From a checkpoint of a small transformer trained on Wikipedia.
Size: width 384, 3 heads of 128, MLP 1024 squared ReGLU, vocabulary 32000, 66.8M parameters.
Architecture: no biases in attention or MLP, value embeddings, capped logits.
Training: a variant of Muon for these matrices, 592M tokens, 9031 steps.
Each number is 128 + 24 x the weight over its row's rms, rounded and kept within 0 to 255. Layers, rows and columns count from 0. Numbers have three digits each. The size before them is the row's rms in percent of the matrix's.

# up: layer 2 MLP up, 1024x384, rms 0.0876, rows 389-434, columns 288-383
# down: layer 2 MLP down (transposed), 1024x384, rms 0.097, rows 389-434, columns 288-383
# gate: layer 2 MLP gate, 1024x384, rms 0.0898, rows 390-435, columns 288-383
up389 094:128125134120143072153145111140147127144114134117110129139140102127154143105068149141078073118163138177116177121137153126109154137084138066131146103138077108132120164127133095105118148186142117095097127148134156147097144185112117153105170159132120134179095139117153172120150144123140165108
down389 100:150126157133142146137135140138129157129118122114136128124143121131160078165162109142173147124110124095140127105116122122087157087133107145120125150107124117149130089144083123101127068090102149158138095150135110108145140164101187094097127102155147113105093109091103102169139138150148123125
gate390 091:132161100116116149179133138129094147089103134152125134161146066129173127115108163169134137130151140120087110168162162094147155126144139144117119135133148074138108151171139152115141151124097142109129151158078156127166136164113148111136122121142149166126151126170117124120124129119098107134
up390 091:152098150120176111131120119124128118183139163133093137146128099144069109134104131096107113159134144116127104161113114138114110108113124134110121116122143116085142132151104164150139160122150083150168104121112121139156038092148130142107145096101071090083107126125123122141118129158132106115
down390 092:120107119167111118134129150158159108116149107076178160148129177116142160127114148119103098124130101152150145136134122079148102133132123105136097162132115086135099117121126147122095118103132151068110097116137076135162138128160139080112118152107151142137153130104132146092124125089102159105
gate391 095:135129118129119133098105147109135084132153150088195163153139151127134141147100080109130140136185134145100120148124123137102099110113145114092151173129140100111142146133134075198128093109147125131116135109151127059122126126123148116139127128100119174147179139115155120163109118106099186119
up391 099:141133122137132134145153102129114125123105097164107132097119086138118129165155157110150103134121134131172185110132155111109164156146099144108092130126100184121109069125122155079149141149135125119133115140109104153138122155098132141121154109138144117101095144135131126091132149128128103153
down391 102:107129146132091137123140152115128134096096119128107086133116132163108118114146114161103138127162136145133155101130107138168137161134069121125115161128134121128120155157131110149122122119128108146154106124137183115100116124150140113113108134120116142111139122124161147117103150100114130167
gate392 103:102127151133123136115123119109150157143146100134159131111140191187169129128117154128117110107102108156109111136100131111104157081114102150134133144117123107072117133138123120127149167125115104104117082122140177121126114108113105104172105161132095145114158176125138159141114087120144091140
up392 103:122146149101116080111160105127143119117117134121107112151122124143129136107114139095149091154110128122139099148119157086144138179130111121152139096122115111173079150145168147084119068122116127138138174154107156148093133109141152099110181100099121152112092161132158111106094134148151116109
down392 103:132112143158123120116122174122109059131095092148107140123142123118157144110129160100149081150155142099150138104112102088143084141115111124117104148135114104120132141151083109119106109131114106126109134179142145119136144133133091142090090156148108136133107169147171098136130116130125162123
gate393 101:155111129140142090133129123125151120131148115144112094143107077122106169121175130145099084111104131144142126140144099099136115111139123182066123150129123072150124106148105126130129118118142158104165115093133159139105128090138183166113113128159113079141144150124120122083097130154129108168
up393 101:135129154144139097121149131114120154089146102148178136131159137125062115115144123123102144134138128134132135114088149097162062140097115171115130168111108137136131139145123118162116170137175101127142122104105150139116147135141130151112117144118116086089099152118114117128149114155132116117
down393 102:115127068101099114160133123109098134114132157143157095134124134169112143126126143122100126124164141136127136072114106138158132148118146145157089133125108129146099184129150124103169123183123120163138160124139112107113129148133123127121137148155103137159137104117136128125080131130133135074
gate394 110:081138142131102100121167143091145155142101118109100091137141123146112160120098130103122123121114138122127133177146115148128143171089101127114124119128104138119108143110129138133109122153117159142128134136100162174121094152112119163158129171131120141113161166092144142127170108096137170112
up394 103:073128167117130153112158120121149113128110149120090099119061142178166132117109091125149128126199123120123118165159084155171163173117136138132118134088113142144151123135150124191124141158079164098106153124131125122109158116118160103129153166122128136108129123095105133136124140137122147126
down394 105:095123149106124127111130087151182083161118122132133126169148162114116139130111117133091111133115115144109137124122143136096150103142105106118129136127099161164148179120114085091115195148124166143144163085091140132115137120129128111105110121120150188139135122136152131153112124118141087104
gate395 109:131120198152098125131119119109139155126131116177123148101147136158161158114127138123154118116149124145125107131114142125132150144122142144147125146125119122125131139127095120087129121070142110137115154137110144094142131073118138136164144089143134127132116103157144147126191103161100092161
up395 109:140119149165116129108110118141116115145145120106126127137127127142135159125110094113154128100113132098141141117175155125125125122171107128120181135112140119140136138068142117146155173160116129123099116105154106112151145111118109180113133152122150141164129109143130121149172125123099168148
down395 101:145117126151163133100085162136106139116129117121118132174163139135091136168094126128104136187162127118096116142142118181141097169125121125104146110120141138136122114102125113098109137135126125094137133089121162093138094126121134117124162139137106116146136114129101175154068117154130135137
gate396 102:110120123134170160144126080128141149168183153151195116080155093125100125145131163128165091085131123151168144120121128119124097083123116181109154117160138104115105116139129133087151119136120090154157093159125127142151135098090135107096147177149106083118128083156119152140142143109134149095
up396 104:109141139137117089158127151142145164122093120099107086147099106138127163159115141097150152142082125129120102115174131118123090119108135134125126149116129145136145159077142119173134134133164085146095116079111115132087111100138106165149141115105120174140115188092140081098121115169132155141
down396 104:158125132134175162115108121117144116143109144101078130154121138134151117106131098049129147151138106140125150152142146113143114152152160138151086163165108175130147126135154123107136110134124110150133115117098124139093138150171109148172162140105159138138117101130149125125086157125095125141
gate397 094:142122125122164121113105137200128123156135131111147100149108103172096089151147138088100148128136119117167106139127121128111071143143111145150148145117170129052123096142101188147135129142128072116130092150123115139138146127125109169143082165101101142115104133117131141166102127117145140107
up397 092:142130104109131138103145161113068142085090130137131142188127128093132115153142129124148133134096129079122138151138132108114176136138117119128152100128150118131124109090157106126106143155127164129097113083099114176110147138132146119124145156104127122133118146107134120079144135112093150120
down397 091:121133117108158132110116162103128145081164118138137097145131059126182119143166096172128169095144114111110113099131088132164116106118124129110185127108147146120112094132121111090106121161126120088127138127109135148120116083115110188108121185111166157139125091121160118116117129149108171131
gate398 097:104103118153185158141121098122139102135109130161145126114131156135105164175135108077132139134161166122099136125134146141129158104147121144111135129133104182151152109101133118099156165147147110125161145136095118076148164157133173078147140135155103133097148114135139171166111063130145124123
up398 090:147110142139114094091146129143117148112147133137137144098149137106100121105115110110145133158096124090099131161149124120117118109132142131098104096050113139127146097106128152138142123138122155146113140103097135078124158111135138128134114136154113110110180143123079120168140104126093142109
down398 091:129166132124129115133101167124174138156112126175148103110101121164135112157067144130100116123158143123115110152119146134103166134123134113101111124104146134087119138129157108106162102102105089143110142124112129145201141134096111119123155125121140130154096141132141135092160117136125118153
gate399 096:124131118123145148098081138116084119128181104153123095168158128151061116149098113099154107149123165087092128132127132119142136151146099126108124075131113120136094103120155156140100083091134111119084173146136124153145106128079124130111103140146134144134134140120144115168148132145124118134
up399 095:156101129118121117140119106122133084110112151105140178116116094167133114134168128162093121099153103117106143168168113142112132143102147109086106124132106096105154113093114113102109147126123108147103119157161143117097127116141120144139145113137122146076144130160148165092098121104131167122
down399 099:122123107127087078135151118197167145169153126137160129161087118134148133162158147123101106135138141151132082129117146130148100132098169138102143139139144119115168116104088137116146167130141133140101082091101142127120129116145070126107144124138140116126115134131131137102121104087128173095
gate400 090:101129054127131130120143113139131153123171145134130106119122150150106160140116110096157136154089154134118131143125138135128086150112105120163115135130134096132140138103120103148145129117187120108134122103148153114108101079084136118132189109157127120119160158154156118143113149121137138145
up400 092:092093111087129146125150074114099146155125120118067121129145140124127150107144107165131110096132116133135105153112159129113137086134121118063165125123127134134152149152168145092107118088113156149140122165144160094147162143116166122105080129146144075123162128157128133129144099130092091132
down400 092:135170121146134149109151159125152134151133102146115088150143108128088150128119154093115174162109157100120147138119111131125157127120144084127109120164112128107152133160133127149143121124129108158126133120114078141099135095168129129149158130087126143134115138137099156153105109124122088133
gate401 099:105111112123162140117134122135094103135151123140089139089131119130142108155153137145139143078114100160116125134110119101102149118079150092145112138122130134086103131133143151183142134164126107126104140143112138126121128113130111116102136115145114121147100098167125120104195113148114135127
up401 099:129147138122096112132131110133136123086076116121133147106107119149087151144101161130164138095103093143168138134168111091091107143133088135131142151161117129094136118183140115149148124122117131146092168136135118094147159121109183143127120136131137139125101118076120149157161115112070149110
down401 104:099151157139089144146174138147134156155084135159159116117108152123119117108153131096130109160151110113091107112168103147128128156196080119175181102148134096126155107101124142097073111108160117122133102116119093131152121146122157118132092151163108125100139119159148087132139075133147095140
gate402 084:140107119137094108148122136090149133162090129144117122139115130108189107137142111135158108167159115164083090133131162150110133139161114098136118114118101112136128129136177169232167140140179133137126090101163139125083140125140140147121142101124134093163136144171099134141135142164129147138
up402 087:149146115150092159132145175113163114108151117116116130150092107097126112120118131067083119090152118142127136117140165134137113102104134098130114120153118144128159143157164145092098131188092142126136161127120161146103168130184143128121170136100094134131123095138122133146116116123109150130
down402 090:124148093144119156109119108105102115113178112067138119082124135093109153100118088110108145150158102120086128099143140120136131097141113138141135136136113157171139095158074113096161117102104117134107131155158131107180131124158147124053119149168112110151115085160109080147135122135147113126
gate403 093:125132140135178090190136141114154157153143094125114067131108152128130119105144150098097128121122128110126162107109094155096127147143152086159141107115152119124115115138095109106130153118107119123137169112147122185092132129109147117081148142181124133154125167078088145164137121123126119175
up403 092:108146145115113150076160112112119078108128152140149122111125167092080118123113127128123146178064155162101112112149135109145128105127089173161134112158066125147081128115116157146127198104138109112149087113115114111196146127134095155138122126165138138163125113150118114174114152139145131159
down403 088:082145137127160167186146112125145128135079102124131143117084198148152152150158180106142122137119142190117133129093104141165112159142171105113102130105148094146102084197118085145056128151087105110129154085144141139125157126123148123122159159174142125126117158095112130124103136120161095147
gate404 096:124154101129127096094169170170097104113122125113173127136119103165123118156131146142113147066171118130081135151141108125140107153140156121113093127160106141131120172096119139122159107177158103132112128096157140149134110133169153144150129113125132160121153142130129163136113107134162060078
up404 094:188149138129102105081120069120125136097126139139119110104144150140123149142103131156106137138114122139129128123156129115124091140135139078083130164146124156111145136106135130073109099135130105121154115131142062157127130136111136115124132104123133129121081148157130140093096166122103133114
down404 100:109105100130101108142109172151141132150097127118120113102139110117096140118131134121117109110129164122139112175103136129141134111115111164117157131116106155135080119133128115099103154139124179139128152139145181133102100125111109134101114133109112083140129091114172151148152119153134119167
gate405 098:109152157152108125108108167138144092169146124144158118144127140107124133182182152135121142143150196131118137114111141127113073145130132159156085106084107138156155177174113157141096157152157086124121099086093087093107111142111127117144107141160126122159153112137123151142096104140107095110
up405 093:135156137144128084110146120121120166167163114143159078095102134133124127131150120129142121098152095142156122124133090111108118137136104091095144099136169123106158151093169083072141075110097155116121092138167160179159143144121147116151095141112120115086144142130137118148114124137135137114
down405 098:129133116100147152120147135137149117108116140095124104145112161104115137151095147115092122139130134135162101114134169106123146131107144126123099163135133152114096115126125158144116107164132090119149136126121080105086151123122115075085132156123115155088096160129082083121106106124152096139
gate406 096:172128111164119119128132099101123137152119108091116140126084098153084117141090121127109122148127127156159142121106124109132136130121143147143146109164129139119164147173073125086128132141106153197089083151116100188147100103147104104129148095183120106149096116120129139090117119111107128125
up406 098:147114125171187099146106140114171150149118105175140140136126117118121108155139129138106086124132095124139165132107138138133146136108156111132159142144120125105128106125127113105105133112124151117092195127093131142108140116114103159106137146147126130103104117123115122125103138148132104145
down406 101:121132145151174093125151131121145130142112155145143120149119160082151095127152095167090090139105118096134134143125127154135113114087096186122151104159109130170138133104114106098111164121151107147111167146084142114145073114127146150129122128141144188121143143178121122126110125157131135119
gate407 103:108183111138074127122097118099154133125125117095145158129168087121156129124123141129118129126141078146118168174166171094135094090126097144110150136134113094094138150108148147115165130120130143117117131108130170124137129121143145129114136164125114198130153149140129153102129109110125120088
up407 104:138124095114144107131119134088123139139124125092126137123131143131136116140135129130166154124118110136101114159156103174112097145135157122135062130158116153099153158112126126157146111123165160144112149112108133144114141158131096124084133143125155179159126176139168156116175136142104161120
down407 101:112114086143082158144136118100135139132134129115125127109123132120119112098163142128109111176089105153127158162117090123115117146132145144118087121111108108124163151113172159114124151115145089127127132108107116068119161125122168132081142174165147125143120137102117133080112104138106123185
gate408 096:134127132087139104162124126174175124127152111157105136123150163106128104157120172127160105108130139170150115128134142126129111106155141134087130117132109104142163165142092133129081116169147141128109132129143127151099173122178178110103134147143125167144138164117143098160121121113103150166
up408 097:105158088156133112160121139103108097121118159135076148148057111110142118132146090129122139122127099121132130148172072120126066107162151146129135147135142155114096173103102128142143126151130115115142109147100123068148150132096094131161136128160149104140146109172136114094157115180138091108
down408 098:110130105170136137132148115138080170129151130124115076160063166143104167119137136139088111125158098150163144108160093092105135069118165114143138138123132132080123122140107157159202132125116140140164143141075101068157108103111087116126138113152100120126126104148107103085136123147129102128
gate409 099:141127170142119138124130123149092173132159115095127115160138100146078134125135165134127131086130147134161146115147141122137169130173119099119137115132110131154124129151120110153124121178105075127131146147130139156128112133115097115124160151092188117166119123103128193136100123118093136122
up409 096:145115122114123153124111142165144133130151135168134149109140121137095163145119062159129100141133184143101160144124135111093125136103095126150150116121127100154097137164120126131135055116148105151168161145117109120130130104148135146118125119092164102131091145168104161151128141158100151121
down409 098:089128142128125133128160101138131127151106163107105122081086139163108135151150140166142174131126108158132108092138121144090201113137119125110115115154106122131162157119123162135119164093129119101137164124141101130148128160122109148106150135124168110181080131125128135136152133167141103099
gate410 103:144085122100116145144132149118150104101146132076117154130100162098157117151117115118150132119167113171133157157173146110130113166160157084132085137188103114189142069173158131177124090145113123175134158121110112150135114140121132158139131133105121151103100141163125111079218114069132115110
up410 101:104121123140128120092128112179152110153069138107140137130128092141154129103109129126065135119113123096156216158125159148122147127102128090133122115121130118134134116135132144144137117114124142118168128175159064140132126127162138131154085138092085117117124110104129148132131152120124139131
down410 101:114131152128168171131121115175118137187162121126104142130109154118107087132154103077127114108134129054116176162143160139140092200121119122126159106143092123157099110153123152120144138150122116109166165108109146124101116110144141137155148138108122109131120137118135107136139094164122130122
gate411 098:122153126137114110152153161094111158140149088132147115140092095116147144113132098131128084121125164108162116142127148190106121114099126138149098132109157137100119145161123121135151156162124178126073115089098146099143157141118108092118141129109155113050137155165145152157113135118137101163
up411 100:160131094104152090151109113159104096102132093146130125144154113150125160122104120110126125125109153116140140179118121151141124143163135149149155109106136102083117133142106100136148090091136129108096124144138164131131109173148161117108076143132176124110120119160081139143125125068122116121
down411 100:128156076114125083144123099165140129113120133113152143117125132159130154127145102099093138140131110151116058134115144090131136156128174128096142075152107138158118107118142136087121093136156088136162147125125113136168148146138129147130113159156120102161108176166105144119094110106155130107
gate412 103:147153110108143141123174121145138137149127064147114116157170075083149124127145129114129117117127090133161144142143156154121116099104114082130090124127163115083127158115126140119120184102155116139122089150126071129132132109149133133112137108106138135081123073106117100134147079121120109145
up412 105:108127140157122149145125122115139135157127112140124133093134129152121141142117086132146132172136099127169076117113127080100129138158098142122089134139140139103157147133151149066144129124117123130134148076122169147077176140133146119143150132140103097116113139133106126122100140141133145135
down412 103:118122136112130131125182087106112118133111145150126147114129173156132097126106060151099171148146087147107127089116131098131149152140107139117172137142091123110146147141115128123112115119135143082138125102092137110147164159097159147174110123141133113133103156150094166185097142158157152114
gate413 104:135177043086129110116168138122111131106142105097114123113164163128109164144114125112098165157113120086141106152114117180140155138125123103127129155134119135123140167147167136169121146137155125125107158106143118132129104119140138117108135134171163172121130149105138123116149143144129168146
up413 099:132081117149136145168116098109141104082126124163125130118134110109129137146123116155108132165119144184174116119158113116117122147131096098143122172096116123143143114148117109124118122169153156118102094143139145140165126171140082143117112137180123143128126121194134132129126097110102117147
down413 103:136153131089094114116097124148138088116152111119110084171140132149088119100101149091142089112113120110139114134129147129143137110134129099102126158154106163126139123148112137123081140116141127078112134121121132072168116143148094147100155095137095105180142108130151160112128145131110134149
gate414 106:111136118144103087119126126151144140130130143174143178166083088159120082121168152113097110158117097109126084076119133127130145103151114106103112142074108111109145095102156105136109109122143080148105114115100106172175131132066133119103146119107146149144137126113144105134092138131182169136
up414 106:095150129138073104147161104124138128154106131144108110125101091126129152090126131102122159115100141136165143145151158147093103089128098140129147160123114118174119144084129141109102108122165116093148158112125157121124108085139110123134124165115143134112142152111120149129108094143150143155
down414 102:087171152094108167172131142104148148094118135153101156109087087144149144125127140107131133146129146171114136126140149092105135109120161159160106121118147107111108155123109125142080124124106105139143154118096147106145105121121084127108113113118133140102163089138126139098088114105169129126
gate415 110:153118126116077153125146124095129167162120123162136082117160123140112148132141167119121100118159137119090137149125118151127154148123088130104089127122063109128142112136086107073097100131142140143111123103129111164141156135153109131168131098175128100146139114161125157095122115115124114141
up415 112:110167160117144127154167128146129120144103127101148171088145134137078099148112157114108132117134111128118135128120130093110083140131106114137110110150114140141093165147166128171115096153158164141136072132120135131114110109103114170108143113098140126103106134117143109186144106059111157082
down415 109:128131143091085143107118171154096130125105126101156116125115209153156162100147096140139149160176118121110158092117133137107124108125117133192142143147128157125190193115127115139105094152140169160121125125128151095110125124129116095120125130140181138180096147148175108126090087096106152131
gate416 102:105105094139140129141130146112175136162111113070143098088149099133137112129139100114133147096120114113160143090109126157088137178103146157141172156103141130159142132154150129078148119089147132138080139162122116066150131116128126099120133136126098147095096167099119092130102121144129134143
up416 097:122109116120163124125110102104143100148137137118135100146160134160096107115116171112153151120157167137108113122092151139155119103159113153097176140128151151127123127117113092095144172116157176115122162113104118163109171116146180129133115137126137127124125131129139128124095136121139091093
down416 099:141091144150145145150130116108114164168084128164139141108103152119175130154130110163117116104111131140133066092132157150095142156156111143133165143110142124106144121093111154167086135172133120134089146159122115121160093136135138125172125092125119178128121138147181120141138096143163122113
gate417 088:103139160174115147127145116125103139156127107142127137121109159110131173150118111073096107151098153144125159105124107097127125134123167107087138133135155130142112173150103101167136141119127167101088097129130171097118105127098140100163135111145112131154144128106093141150114096135133188141
up417 095:160123158134119121077103134127129113156136124123148098092116090147115080108134162136147125080133120124133113138092104123099112105136102156170107156107112125086140088112144145101123124100118174157155175104120092160101124144150100125066143097098130148135118097162142141099137123130191117122
down417 093:155129145079111067094132131116119124107144098114102120103152105127139138090150119107111132108150167115139119134096150097107133112103111118170140133084107122177137136114098124107122131107112125125142096149100111096132128156119136171092148140118138141153126089129152158084133120139116165150
gate418 097:153143140158130119114115129155092142143124124145142150135128129146180099133125166136135172125122141154087142152120146081144112121157128133117160137117110138158110131108133123179132128089154136133078099125114134072144117127109127161153123124135125106147097123124109099123100059128133122102
up418 095:119102130116152094112124111082157107101145131091105142091083157120110175082139111172092090110147121086157111098102117107108135131131133145150133185107142097125161172130099146129075085167137185141157164126138129127135170152130164127121135127124122109096115144094094116151115136132127132127
down418 097:072185138087116147162156117121126118155125117149121133145101101141094157131140148153161114121123098133138102141168134122119157105132102127103092137071118110128128169159111133152158122158132086158079159122129137095100097122112082096128149113131159163121128136141114102088136191113122130108
gate419 102:157101076145087130068162101097135102113183136145122147126115165089145108104112099109121124163108097110162072111096134127155145089118134144131140127116123142133131141097162092124119152142100116098132128150167133111128158109145140116110102108168135143143095124077148138110132118128096137169
up419 102:152140144116134120148141124131120167154097161128111078119097098166115154123173110138105161163081136113135135113098176138154142151080133127104101151125157091148067152130056115144137109119128111098133132121095123157100094114148132129150126153134115135112146140120109099167113158171134111110
down419 099:159146128105121123116158091125092105142151122120116135081072075107103136112121091129138128100131150094125147081107120108138140182132140142161107127161113133090169160154154124144136149142133160116156105129151108124136110140127157110118143112116118112130116169148118137116148134124161144122
gate420 108:142156109148093116140112122156113129158124181146107135129125126140104185140131092076145166129156118120109169098176166093101112113115132135117149131151120102109157148097122110146126139116175128137166144114093120144149120186102086154105099104148097135180113147088145104119123131129115143100
up420 111:154116100134134131115111155124147105164136153120153077141147155073172138148136106111120138172143152154110113159117114114101104093173144109127132109115120080107043149150109142144126123123104144138149153111156121158140140137077159103084178094134107188115142114108136123089123134099147107108
down420 105:078128113129152129101150117108093143169139135134185099127155107130118143163118132122124088117134122159134133149121134138120130141080106143152094134127100075079146111121159152112136122091091115145117191133131120101133135150135152149120178125144131105135116102132123156157115177131132118141
gate421 104:119122126165122153115107165157094117149138127083166136136100152119125112143153102149096083118125142145097142118159149149141129166160075131161113134124151121145141148124127147108079142128130167132126127075105083114133082153111081086126136139110103100131141108058107149111108127078175072162
up421 099:170152143128102163134138096137162106116146127091120141108124134126163123173116114124136100128137104099156124080140110131143123151116123140131156136116090115151127151154135138191144176109159140123134095122145136089120119120144133107110087109197151148093149156146152143138101137160146111110
down421 102:129164140108123131107114136075143171127126126112129113127113152109097126107117141099126159132163172146130154118135128117144125120128142145102152099128134170113148164138162106136114135116123155156171144111136170155119121136124152152104155098113127154143138160116113117129168153140112081154
gate422 091:152092136083123101134153116154111107091140147131186148106128142091110125136154129085103151136133135132115115095149154106117128070196135086166141121134082153102129128171141133116110117152172097093114137148140115116131108056092109178147111130117108154126137131156146125163116125122142128176
up422 094:115105118148121135129104159086141126123111149180104126122136115118130151145103155137087132085092147106151147127124104085113135131116158153130100154129152088103085147125110129118158171109036140130131133145161117117141176147156159094146136147108102095116114121092150152128158108091131099118
down422 098:114105114163094100171119118116139127154110194108130146113101125149137113139153142137105139146163147087129123085115138120147152130110133150142171152108087135184117128139093133157112141133124107182151107166176121211188122090088112147125116127129177095137075110131077142104143117143138131138
gate423 105:118135155168102135070134115102131133153130123142114131167123125138143110125126157124139136086121087132121127132136164142130152100101135128159124125157134131111082117168111097143148108149094100153128143128098132148089093110107103127150145146089147111134116116135124164102088092118122063119
up423 108:114141125122098126152123119149124109097138163170171122152130153122132096148109139138100119156120116156140149126133143084123143164110124131148126102109130118099132117115123122161159123131135111145141113197099126139114159111114094116131135108073113086126124188117104134110092103128136092108
down423 100:167155135129123109125127111119088080131151102096138130123144139127110099102119134095088131121107138151166153114099121118109172182090122137119147156159155147132118133108129147118132090084100141125135082121120112167109098101158140100147161119103131126121136119151142138086135121136143161124
gate424 108:139108082121119097116129154131125138091144136105145151117112169105148151153156144083109110129135139157109121171102112139121126181112140080116102100102066097133132132125074139079127132168165139106148163119128116172146094159085123105153109150126173146139160103139164118100157095115151132098
up424 103:126129130160161115136098100127137119129153124115165090106162098152109139112153138125113115162171187093133114108207072100139128110144123119194142117122126109133153124116149093125138135117165099142133129087084127117164119148155131137142131099144083097129092117130112112132148107146118130115
down424 107:135162097124141086132156153130123088117122095159134159101141103138141110108104135161116121127150098116137116116152176176115182086104142123135118133100129117149148094099101171156125110093112089177112089149099115123123119138093120136138126153106100091106105142144132155099172092119096095091
gate425 094:126203096137162092106177092116105142137105116134151135145067146107124136147172127094146157130113154125158136112124141133136117144098131107116131125106111120137135093133140148134098149131144139117105116118132119135152155115096104135138110171123184107138139154063172118144079125112149126148
up425 101:145158140129104105124098103126108124125160136127119111178163125129148134150154127115089099112125092127198130096131107111105158152127121138106114134139142121125119191179152101137105129126157114139131119140150082162112158132110136134099118116135162094065172104107130116119121140157133152146
down425 101:116117170089139151108119127149154160113198133119142114097172146106091107124148122139112161107158149165153120085145139136174121115150159141133106126119115104099097147160136129129145131104142066135142124187128151155125121077117179130143146136118135148128163131090137149175109129111098150117
gate426 099:160122138127135172128142105168097142122086127088126170146155103107119124158094097124126112143108154130129185137119140094087141105093128104135153136084117133148125126182135144098127147164114142152107122144138122132138107115107097120151139105115093132127126190132132096132151118139132106125
up426 097:138116111114149119127117138102113076144143131096113108097094130114107131095123135112182118159146128145123081158135104105115131128170106092157148092138123112143176136115106154120103164130157126124168155142110152146129138183115122140108137082160124145150112125132134122063134107139143143089
down426 099:143109165120142126113132097105116093141116123117109113117115181114120151121120101143063081136123123120087171148120123132119138128101099155115121142114103147090108158097179116140129097115183144164181106099165143173135117114142156111107127100132127141107109123144146167144115175132131101134
gate427 104:134118128097127086131142066140123131063125135130125091120118116145163163137150121116136165127144131116143163131126143143168177146103131080126111149128156140139113145129114120116177103142201136136113110125139112122114139133134161147115122150120156089107130134112124156122112108130124139077
up427 103:188138133125154123101141112144098146111109107105111143113130109133150112121118108097125141134098174121100156186149110121181133128120120126104154100106127174141164120119090113137149125113166143120128124133114091152131106156107151110139120099152154078141153144130111122116157092128137134112
down427 101:083114144141106146154158139096120135101161124115158082107140145107111162167141168151124123139135091136106156115126135132101123100142138124173097136152071095119150153114130133123163179152164097106139091074140132090106131123109098141111119153146162116110113118162080104106143131151142136142
gate428 101:092142116154140083134117164126088143113095119122115113102180088150073164095096118116109139122149165143111176135139103139126134124126083150103140138132119162127135129082092120164124160100131158129123102135120147110118122173125089098161147153089119184127155111068148154122089131147130119080
up428 104:143122083142081136126180143114188098114169151104098119130087140174135125158140165096157096147108095146090140093086155102159127123131145101124123104137116146139128128126142108161125115135063138110150145167120138155129173092148111151093151101150119117119148151081128126119076116132115131148
down428 098:131137103126154142168149129157111172150134125115138129179127141129111138135124127155163100134141088142130108107070147141052103085148148124147157140079138113135127148128181147141094107123139120119125122129112123079122120093160119112091110099141144102100111116110135126122120124105125173121
gate429 112:107151188138131116070095119168087137075123125116177141111119139141114166173126143142149159128178103145123111124140116177114108171125066160122113110092178083135166147125153163115123075130113155082128154111146132137144141180161123123089101153106099103125140152153118115149138129144108177127
up429 118:111133096099134129114091110138104141124112104147140147155114112152174115096144146125141074164164163164113186086123129138173120149147142117076161130122081138121183103123147128120098147112132110110138159154144111122139104158118131144133080112135123120164116122181103131200165122138106180181
down429 109:153068144089081123121166072116121154162120123077134137109092137128141121126149142148137107111168143126096145107137137090137103136118112120112139150133117180109163160143137128157119097104128142135110130158102127148164118150145144115138103103130119122163143146110143141114122131134134129148
gate430 094:102151128126099113110162137123117136108111136092127145081136160154119132115115136117121124148104138125153103145151113120083095136135165142143168106100161094136124134122124173168099160138147177146086110125132119129136133164131088104079128107124120164133214097126139088104119127096126184147
up430 104:119113119081112148099150142142123145141130101131135146114084146120143115114180172109110154140118129117174125118124125111120129151107110150114115177177124170128141094093140139140149112097125158120131129146118147123098186126165082172141109112120101155085098123087147105128123164137113168099
down430 096:130119093122127113144116161143121128190127111136099132095128114146142118106128143122105138178081132129153136164146148102104112185124119118140120141135160143122130064132152117196109119098132157133132117108109118101159088099078093132123166123108131152147121111092129143114087134163116190105
gate431 088:098116084108142132142118097152113160124079144160120144122094116131079135136119088148128138169087133096109148135138150156127139120142129078125162146108135099160081161167167146177133141105104113145126128079175190127165121130148171099135120122154110148105125106163095078129132114092093090126
up431 086:112126105115178121122099112160103136106117098128092160125103144120102110147131097105114110171087135136109131135110120140109142125130110083133134124083119111147114138164127148185116093141123115124140134097163127145176133133147122105108132154145120151097125099137080147173130133124119111106
down431 091:135125166155165118079147123120152161123140108152153100172123093149138110112182135086116138137126162108163123112137167124142142090090133162109167137120129167108132115096121147109180114102152161165131132098080173090066145116137137157122134140081104139172157118126148150142159163138126136090
gate432 101:132170166108146134130150113145121095122158109161151126174140127110144117131174112165127146154132158165128129113127107126101120082116095173117155119135099123136156105135107190111165136152146151119121133179149167085124146147107122137131176131170113083102160109147098135095112126143099120132
up432 090:164156179161135103124184107127124109122096115125138142141128150146120128157087168130111130107150121142146086122160111112181158117147119114103154118102123139136164136142120097102134132122139147147146148164155149141108140119106140145099153127088119151087111139177122121099149124144118141153
down432 096:118110117149131162106138146106095088105163122132104123104151132113145126127101149156139164117141121121122101137125146143146124123163102152165128156141136134138122139152181148110151102100162139147121116123146167133157175113146123142116117129129172124105147133086133148096116128139145194142
gate433 101:119076115135155087097089161074130126103177077093098092131117098105100155106115133119143105154101150138151162154110125118116137156110132137113114098109131121138169112140161138121132125135141139083116098135109126117125105110114118151098106114136126108113129162131148095125152141110097104144
up433 104:107156157126135143113115123108119133132126119078163092166133104160122091129148070146129068157152107080158147188154127126090130091131155115131124124148117128115131137131157177149128121073151143098104137115113134111100120116181090101132142107106166104122112119108115133057134115113131124114
down433 100:162099118108111151125113111115145168123116114141118115176106135107153123093094110101129159115124159152091125170119159139184099129150146092097131115120174148147094075084139098120146139176152099087126151147098146099134107134120123097122121066115119086109108136113167119140132178134122109103
gate434 101:145123110130106133127088141101129161088116134130120121202119098093136116127144136174134151086109124142122169130141126148163126149128123159162085117148144107105149146153133128134146092150131129127133144149145130109115130153146159131138140117167118170158115164134103135161105127152070137108
up434 098:139075130181154134126149145141127142077121140110147117141129096119112115190134133135123132091109130146146153144135084160157117123151156174157116061116107141159153119118099120164123100084155110133133115132136160103114123122079109092113117115147170143121131152134142102112114118171175128073
down434 100:127119136126161147120128149138110141131140151169094152162110134129104134130152175137141122187130122165084149197142146107143144125143210147143169147165098128136139118170115115138149129110142091130133132139131116162089149188108149132121134147128126147135104157088110158072144123161118089122
gate435 099:123129114123115118128106133096157104098144123097120098126131115117175162119170075130128120113122112147169118139115123120137136126147149072105128142122112137100120138128157061132120100164144082091136109160100142152172165190132126146105169119104184130124130127154114119141132120123164126157